python train.py --n_layer=16 --d_model=128 --n_head=8 --n_kv_head=8 --head_dim=32 --d_mlp=512 --vocab_size=2048 --activation="tanh_gelu" --norm="layernorm" --norm_place="pre" --norm_eps=1e-06 --positions="rope" --rope_base=5930.0 --rope_fraction=1.0 --qk_norm=true --attn_scale=0.177 --bias="all" --tie_embeddings=false --parallel_block=false --init="normal" --init_std_qkv=0.0455 --init_std_o=0.00569 --init_std_up=0.0455 --init_std_down=0.00402 --optimizer="muon_variant" --lr=0.00397 --lr_mult_o=1.5 --beta1=0.9 --lr_head=0.0049 --grad_clip=1.0 --warmup_steps=0 --schedule="wsd" --decay_fraction=1.0 --decay_shape="pow" --final_lr_fraction=0.0 --batch_tokens=16384 --seq_len=256 --doc_mask=true --train_tokens=159000000 --steps=9705 --dataset="wikipedia_en"
Each number is 50 + 10 x the weight over its row's rms, rounded and kept within 0 to 99. Layers, rows and columns count from 0. The size before them is the row's rms in percent of the matrix's.

# layer 5 attention value, 256x128, rms 0.134, rows 205-255, columns 64-127
099:44 51 53 48 41 49 48 30 57 53 57 55 45 57 52 41 49 58 54 52 45 51 52 56 49 67 66 40 51 52 37 51 42 53 57 49 41 37 59 45 46 36 56 56 26 52 65 48 45 43 40 66 38 41 55 54 47 47 52 24 57 41 38 67
091:44 52 40 77 41 49 48 60 46 38 59 66 58 47 53 48 35 48 42 39 45 44 44 60 48 41 58 52 29 54 38 43 57 49 36 64 64 45 74 62 50 55 37 40 39 46 43 47 56 57 45 57 54 69 55 50 43 38 45 51 47 45 61 51
103:50 45 66 85 28 29 40 52 49 46 54 47 57 46 51 41 45 57 57 61 52 43 56 61 37 63 66 42 50 56 44 43 53 54 42 47 37 44 58 57 60 63 32 43 40 49 50 34 44 42 41 47 52 47 65 48 52 61 53 58 57 48 52 43
102:34 60 50 53 50 32 52 47 58 48 64 45 45 60 56 43 34 50 29 40 56 43 34 47 52 43 56 55 59 62 48 51 42 65 33 38 49 58 48 34 77 45 67 52 60 62 47 58 49 59 52 46 47 44 60 38 48 52 49 63 43 54 49 51
087:54 49 52 65 53 46 49 56 53 38 45 43 37 64 63 29 67 60 52 45 45 68 48 64 52 67 47 64 37 45 47 45 41 51 48 48 35 51 41 44 51 41 63 58 55 62 33 47 48 59 59 44 37 42 64 58 64 41 52 40 58 63 52 65
094:49 48 38 52 43 36 65 35 28 49 46 26 58 47 36 56 57 38 57 36 48 62 41 47 40 49 40 47 50 60 37 32 41 39 36 43 54 43 59 48 51 59 64 39 48 74 61 51 58 56 39 50 44 53 55 57 48 58 40 54 53 56 52 65
090:55 48 50 33 45 64 49 35 51 45 57 39 60 44 47 49 33 52 34 57 60 54 54 53 53 66 41 64 36 59 54 40 32 39 25 48 42 56 64 44 52 51 47 53 60 63 39 57 42 55 46 39 48 46 46 66 38 52 47 42 55 28 49 48
102:61 55 51 61 32 66 52 34 69 50 40 42 58 52 63 51 49 33 71 48 54 38 54 50 26 39 41 57 54 50 41 46 38 55 48 60 38 53 38 51 44 67 43 39 54 56 45 57 41 43 55 66 58 64 47 32 66 54 80 39 50 37 36 49
099:57 41 54 55 55 50 65 57 30 32 49 51 49 42 58 50 56 48 48 48 64 49 42 57 61 36 46 57 56 58 39 36 66 44 62 48 56 34 47 64 51 62 44 52 50 51 56 50 59 43 38 60 77 49 50 50 49 52 27 53 49 54 51 50
096:54 46 63 65 47 44 53 58 38 49 34 48 48 73 50 37 28 47 52 61 56 51 58 48 64 59 40 47 34 38 60 63 56 47 41 33 40 43 48 52 51 42 53 62 41 57 50 61 37 61 41 53 37 51 50 45 34 41 45 53 53 59 55 50
092:53 34 51 57 68 59 41 44 41 35 56 46 52 52 46 49 55 55 43 55 43 48 56 53 50 50 55 46 62 41 44 38 54 53 62 51 55 42 53 60 38 54 47 29 57 52 54 32 69 51 42 36 59 53 67 60 68 50 34 48 60 62 55 64
091:33 40 47 72 55 42 51 52 57 40 37 58 28 41 45 41 28 55 62 59 62 52 39 58 63 36 48 72 54 48 51 55 62 25 57 50 43 48 51 50 44 50 53 52 52 47 65 59 56 44 30 50 61 53 61 33 62 18 33 46 51 54 47 54
091:38 65 41 49 56 65 46 59 27 49 46 38 40 40 57 64 63 47 45 59 48 63 45 56 35 50 45 49 54 64 44 55 60 53 53 42 57 47 27 66 67 56 53 50 56 57 57 61 51 43 57 46 66 47 48 47 47 43 49 52 47 48 66 58
105:39 33 48 41 67 53 68 60 47 49 45 42 48 60 51 56 51 60 60 63 54 53 72 45 51 82 40 38 43 49 45 47 55 68 51 30 55 51 32 58 45 54 51 45 51 55 59 34 65 59 30 36 44 37 47 63 36 40 53 42 47 34 38 61
107:60 54 68 45 33 71 44 43 41 42 38 60 42 47 56 57 61 40 51 62 55 61 39 52 55 43 54 54 43 53 25 37 54 45 30 55 54 42 55 44 35 53 32 67 43 63 50 48 36 43 60 24 62 39 47 41 45 48 54 45 60 46 78 31
104:34 58 56 74 52 45 53 30 63 51 40 40 64 46 52 56 38 50 39 48 29 54 48 44 51 79 45 43 56 48 36 52 61 40 59 60 35 47 65 37 48 49 56 55 55 35 40 64 42 35 50 49 51 41 40 44 44 33 46 46 48 53 45 47
093:56 72 44 64 32 49 77 51 62 38 57 60 58 46 25 41 56 61 49 49 53 64 45 52 57 42 57 42 45 54 49 51 50 45 41 33 42 59 60 47 55 50 52 55 47 53 38 36 52 59 57 45 42 54 56 62 48 28 57 58 57 54 54 49
097:42 57 45 58 69 48 50 38 59 50 47 48 56 43 44 42 55 48 50 58 32 49 52 52 56 46 59 35 59 57 58 55 32 48 48 80 57 54 41 44 38 28 63 30 57 46 42 59 69 64 56 56 42 58 52 47 44 43 42 48 61 35 64 45
106:42 46 50 45 33 27 38 28 46 67 49 25 38 46 29 50 38 57 64 49 46 39 50 41 54 49 48 44 53 58 73 58 62 47 54 49 59 61 42 62 57 57 64 47 58 37 65 49 41 42 55 53 53 33 44 60 65 39 49 38 54 30 36 49
094:55 50 46 55 46 50 45 36 43 48 49 39 48 31 49 48 46 49 38 48 63 51 54 37 36 59 44 44 60 52 56 37 57 60 54 65 51 43 48 47 43 50 43 67 56 57 45 53 50 45 60 41 65 66 34 46 53 50 59 52 60 53 50 44
103:55 43 67 49 43 55 72 45 45 49 66 69 34 53 56 62 42 40 54 30 40 41 44 41 52 49 43 45 70 62 63 48 57 36 51 43 69 65 44 49 43 51 52 61 29 49 47 51 58 34 40 58 47 58 49 53 53 43 55 63 48 48 59 47
097:56 40 45 51 52 50 36 48 55 62 53 49 49 46 56 66 47 30 50 48 48 51 33 63 36 59 52 57 60 60 44 40 19 47 68 56 43 48 56 56 40 46 51 43 41 30 57 61 67 42 43 51 63 81 59 52 49 68 38 41 48 28 38 51
103:42 61 44 45 34 39 67 31 50 57 48 52 34 52 34 66 59 68 63 53 52 35 64 43 45 53 49 48 60 41 42 47 56 32 36 44 62 37 50 44 51 46 60 50 38 54 52 47 39 46 44 78 52 55 52 54 39 38 36 55 45 61 32 42
105:54 51 51 41 65 54 36 55 55 58 51 41 44 39 38 57 43 66 47 40 59 56 30 51 39 41 56 53 31 69 56 60 44 49 49 57 72 43 55 62 48 54 59 46 53 46 37 49 57 41 41 45 42 36 34 53 70 49 70 35 52 50 38 47
103:64 56 40 43 24 40 61 67 38 42 61 55 59 42 43 44 53 27 51 53 52 56 57 46 46 57 44 50 33 59 56 51 30 68 61 68 44 55 55 33 45 45 40 58 37 64 57 50 45 39 41 57 43 44 31 55 38 46 53 58 50 52 60 55
098:44 48 50 54 50 47 44 52 49 42 68 59 54 52 58 55 41 47 47 51 32 38 48 47 53 55 38 51 50 60 48 37 46 51 52 56 54 52 61 43 22 49 36 53 49 39 46 41 66 43 56 46 54 65 52 58 43 66 49 47 46 41 47 30
093:76 42 49 64 52 29 57 38 46 40 62 49 54 67 58 54 49 55 51 42 44 60 56 41 45 46 55 48 46 45 45 58 51 55 48 58 39 60 39 47 40 55 45 42 35 34 49 56 45 43 62 45 47 49 64 49 71 43 47 45 60 71 48 49
109:54 37 67 52 75 57 58 48 63 55 46 63 40 45 32 20 38 45 44 45 65 42 42 36 51 57 40 50 40 59 57 44 36 55 33 61 52 58 57 36 40 49 43 53 63 52 56 36 51 53 47 53 40 53 55 44 62 40 50 45 49 46 47 45
092:59 55 48 51 33 36 63 42 56 70 37 67 68 54 53 48 49 52 34 49 52 47 42 60 52 58 58 56 53 49 53 45 28 31 49 64 45 53 52 52 45 47 45 55 66 48 51 51 52 48 44 55 53 58 65 28 65 44 72 59 50 46 52 46
105:53 60 60 50 45 53 59 49 46 40 48 54 73 46 51 48 41 62 45 27 65 57 56 36 45 43 61 47 31 57 50 39 29 37 38 57 53 32 41 41 45 40 53 56 60 70 48 46 55 55 57 61 43 53 46 33 48 47 43 46 44 48 59 34
106:61 46 44 54 62 46 49 43 47 63 57 62 49 38 37 36 61 40 62 34 61 45 36 37 54 60 54 48 44 34 47 61 45 40 47 65 42 42 53 50 58 61 46 53 46 65 70 42 64 43 39 54 65 59 47 37 56 44 62 67 42 66 32 58
100:37 54 35 36 51 70 57 47 48 47 61 54 43 42 44 37 49 60 55 38 74 56 47 48 54 42 43 43 59 47 54 25 53 64 42 45 61 49 71 50 53 62 55 52 57 57 54 57 42 37 52 67 46 44 42 38 61 39 57 63 60 57 46 48
088:56 58 54 38 62 35 48 66 39 63 65 47 49 37 46 39 60 58 69 60 38 47 44 61 36 47 43 53 40 38 49 58 52 42 41 44 49 59 43 52 75 39 26 48 52 52 37 70 49 52 53 56 45 51 43 63 46 47 55 43 62 42 47 57
111:48 68 57 40 54 36 44 49 52 46 47 52 49 59 50 42 55 37 54 70 46 39 66 52 56 72 52 36 58 45 43 50 48 51 52 29 59 55 55 53 59 26 41 41 51 59 49 52 36 55 39 54 37 57 55 44 54 56 37 57 53 47 43 40
100:65 45 47 72 49 54 45 66 31 46 38 48 39 46 44 43 43 52 56 51 43 55 65 42 36 59 52 56 60 56 59 69 57 51 55 41 36 45 76 42 39 42 64 37 65 41 67 40 47 64 32 59 56 60 39 62 58 59 42 53 43 33 51 58
104:58 27 60 51 43 31 37 37 61 42 22 41 43 55 47 35 56 48 57 35 47 59 57 43 60 54 63 44 74 48 58 42 48 51 44 61 29 50 51 42 42 51 51 59 49 54 75 47 37 51 34 47 58 47 54 51 57 36 60 54 70 66 45 34
096:49 64 42 34 42 48 62 42 43 45 50 67 73 51 46 51 64 53 44 47 50 49 42 53 62 53 50 30 43 56 40 46 38 42 53 49 60 45 60 43 55 46 53 55 65 61 54 53 28 30 45 69 37 55 54 36 41 36 54 47 52 49 47 53
097:37 49 52 66 39 60 59 48 46 41 42 47 52 47 43 55 56 47 57 50 57 38 61 70 44 62 27 66 51 43 59 50 49 52 53 74 60 38 50 41 44 49 45 56 32 73 49 52 55 52 58 46 48 61 50 60 48 66 34 45 52 40 52 54
098:53 46 49 61 66 32 45 49 39 46 54 35 57 64 55 76 42 49 33 61 52 44 69 54 60 61 55 37 38 63 25 37 42 59 46 46 56 48 58 64 51 38 64 31 57 41 55 48 53 64 59 39 45 63 38 34 52 67 47 50 49 51 53 47
107:48 45 58 40 52 53 45 46 62 45 50 60 57 49 56 74 48 43 41 52 45 45 52 54 28 63 44 45 48 40 51 45 57 35 64 56 59 60 25 54 53 59 42 40 39 47 54 59 54 68 54 54 65 31 48 62 55 33 41 58 32 43 64 61
098:69 46 53 33 49 56 50 52 62 75 52 37 44 57 34 54 53 62 49 43 67 56 50 55 33 41 76 52 69 56 59 51 28 50 39 35 54 50 55 32 46 49 35 51 39 41 56 57 35 64 44 45 69 56 39 34 57 43 61 41 53 40 45 55
110:60 43 68 40 54 50 41 50 34 48 65 38 52 66 52 40 49 45 52 51 52 52 46 50 62 50 57 50 57 56 50 60 39 45 53 66 70 58 39 43 26 55 36 40 47 48 49 52 70 40 69 53 59 69 75 42 52 63 45 41 62 56 36 50
103:53 49 52 52 36 30 39 37 57 58 61 64 56 61 45 48 42 44 57 56 41 60 35 39 44 66 78 58 44 49 36 53 59 38 46 36 53 58 51 49 54 51 61 55 45 50 33 71 48 59 50 55 49 40 47 60 42 48 57 63 49 61 57 52
097:51 49 44 38 57 46 52 47 43 56 49 48 40 44 52 76 54 61 50 65 31 46 43 76 53 58 49 33 54 59 41 48 46 44 39 60 64 44 32 52 61 44 49 58 42 59 59 49 53 50 48 43 41 38 50 68 47 50 45 62 59 59 48 50
091:70 54 40 37 45 52 59 45 32 38 47 52 61 44 43 46 43 62 50 46 49 54 43 61 50 49 48 54 60 46 58 48 48 62 60 52 49 62 66 48 37 49 60 42 48 56 62 46 56 64 62 47 28 51 47 50 47 48 36 61 71 53 56 63
103:40 38 37 49 59 37 52 49 52 58 48 58 35 42 39 42 61 52 56 67 53 45 59 50 66 50 46 38 49 57 64 52 55 51 31 57 52 50 31 40 38 53 45 52 51 43 59 24 42 56 52 58 50 42 68 49 38 44 49 53 78 58 45 44
101:34 67 47 62 45 59 63 37 61 57 53 46 53 42 50 40 59 77 47 38 59 45 29 35 40 38 63 54 40 53 36 59 43 62 45 63 51 51 44 52 56 71 44 58 52 71 32 41 64 49 49 51 64 66 52 51 57 47 60 44 50 50 50 55
097:47 66 43 45 60 63 42 60 57 51 54 38 75 51 62 39 52 48 55 68 39 39 38 66 37 38 32 45 35 48 63 54 53 33 72 65 38 56 41 50 56 68 54 41 51 50 63 58 49 61 58 62 61 66 53 53 37 52 43 52 55 50 57 53
086:61 58 41 54 64 42 51 47 33 59 36 54 61 48 41 60 46 49 45 50 46 74 51 50 49 32 49 47 57 52 55 43 55 32 36 55 41 49 39 54 62 63 59 62 45 50 43 60 50 51 60 45 42 44 60 47 51 39 40 43 37 41 46 57
107:52 67 57 55 53 34 61 36 49 31 59 58 43 65 55 48 52 50 44 38 39 39 60 37 64 64 61 32 37 55 37 51 60 50 53 49 50 66 57 47 32 52 52 60 49 53 57 59 51 57 51 47 32 41 50 63 46 63 27 66 49 54 56 52
106:41 41 28 60 37 56 53 36 38 53 57 43 46 58 49 48 44 38 56 68 48 52 60 44 55 52 53 50 49 55 62 60 42 44 49 55 58 50 54 37 64 21 57 40 40 58 51 37 36 40 48 74 42 59 53 54 40 62 66 58 51 48 52 49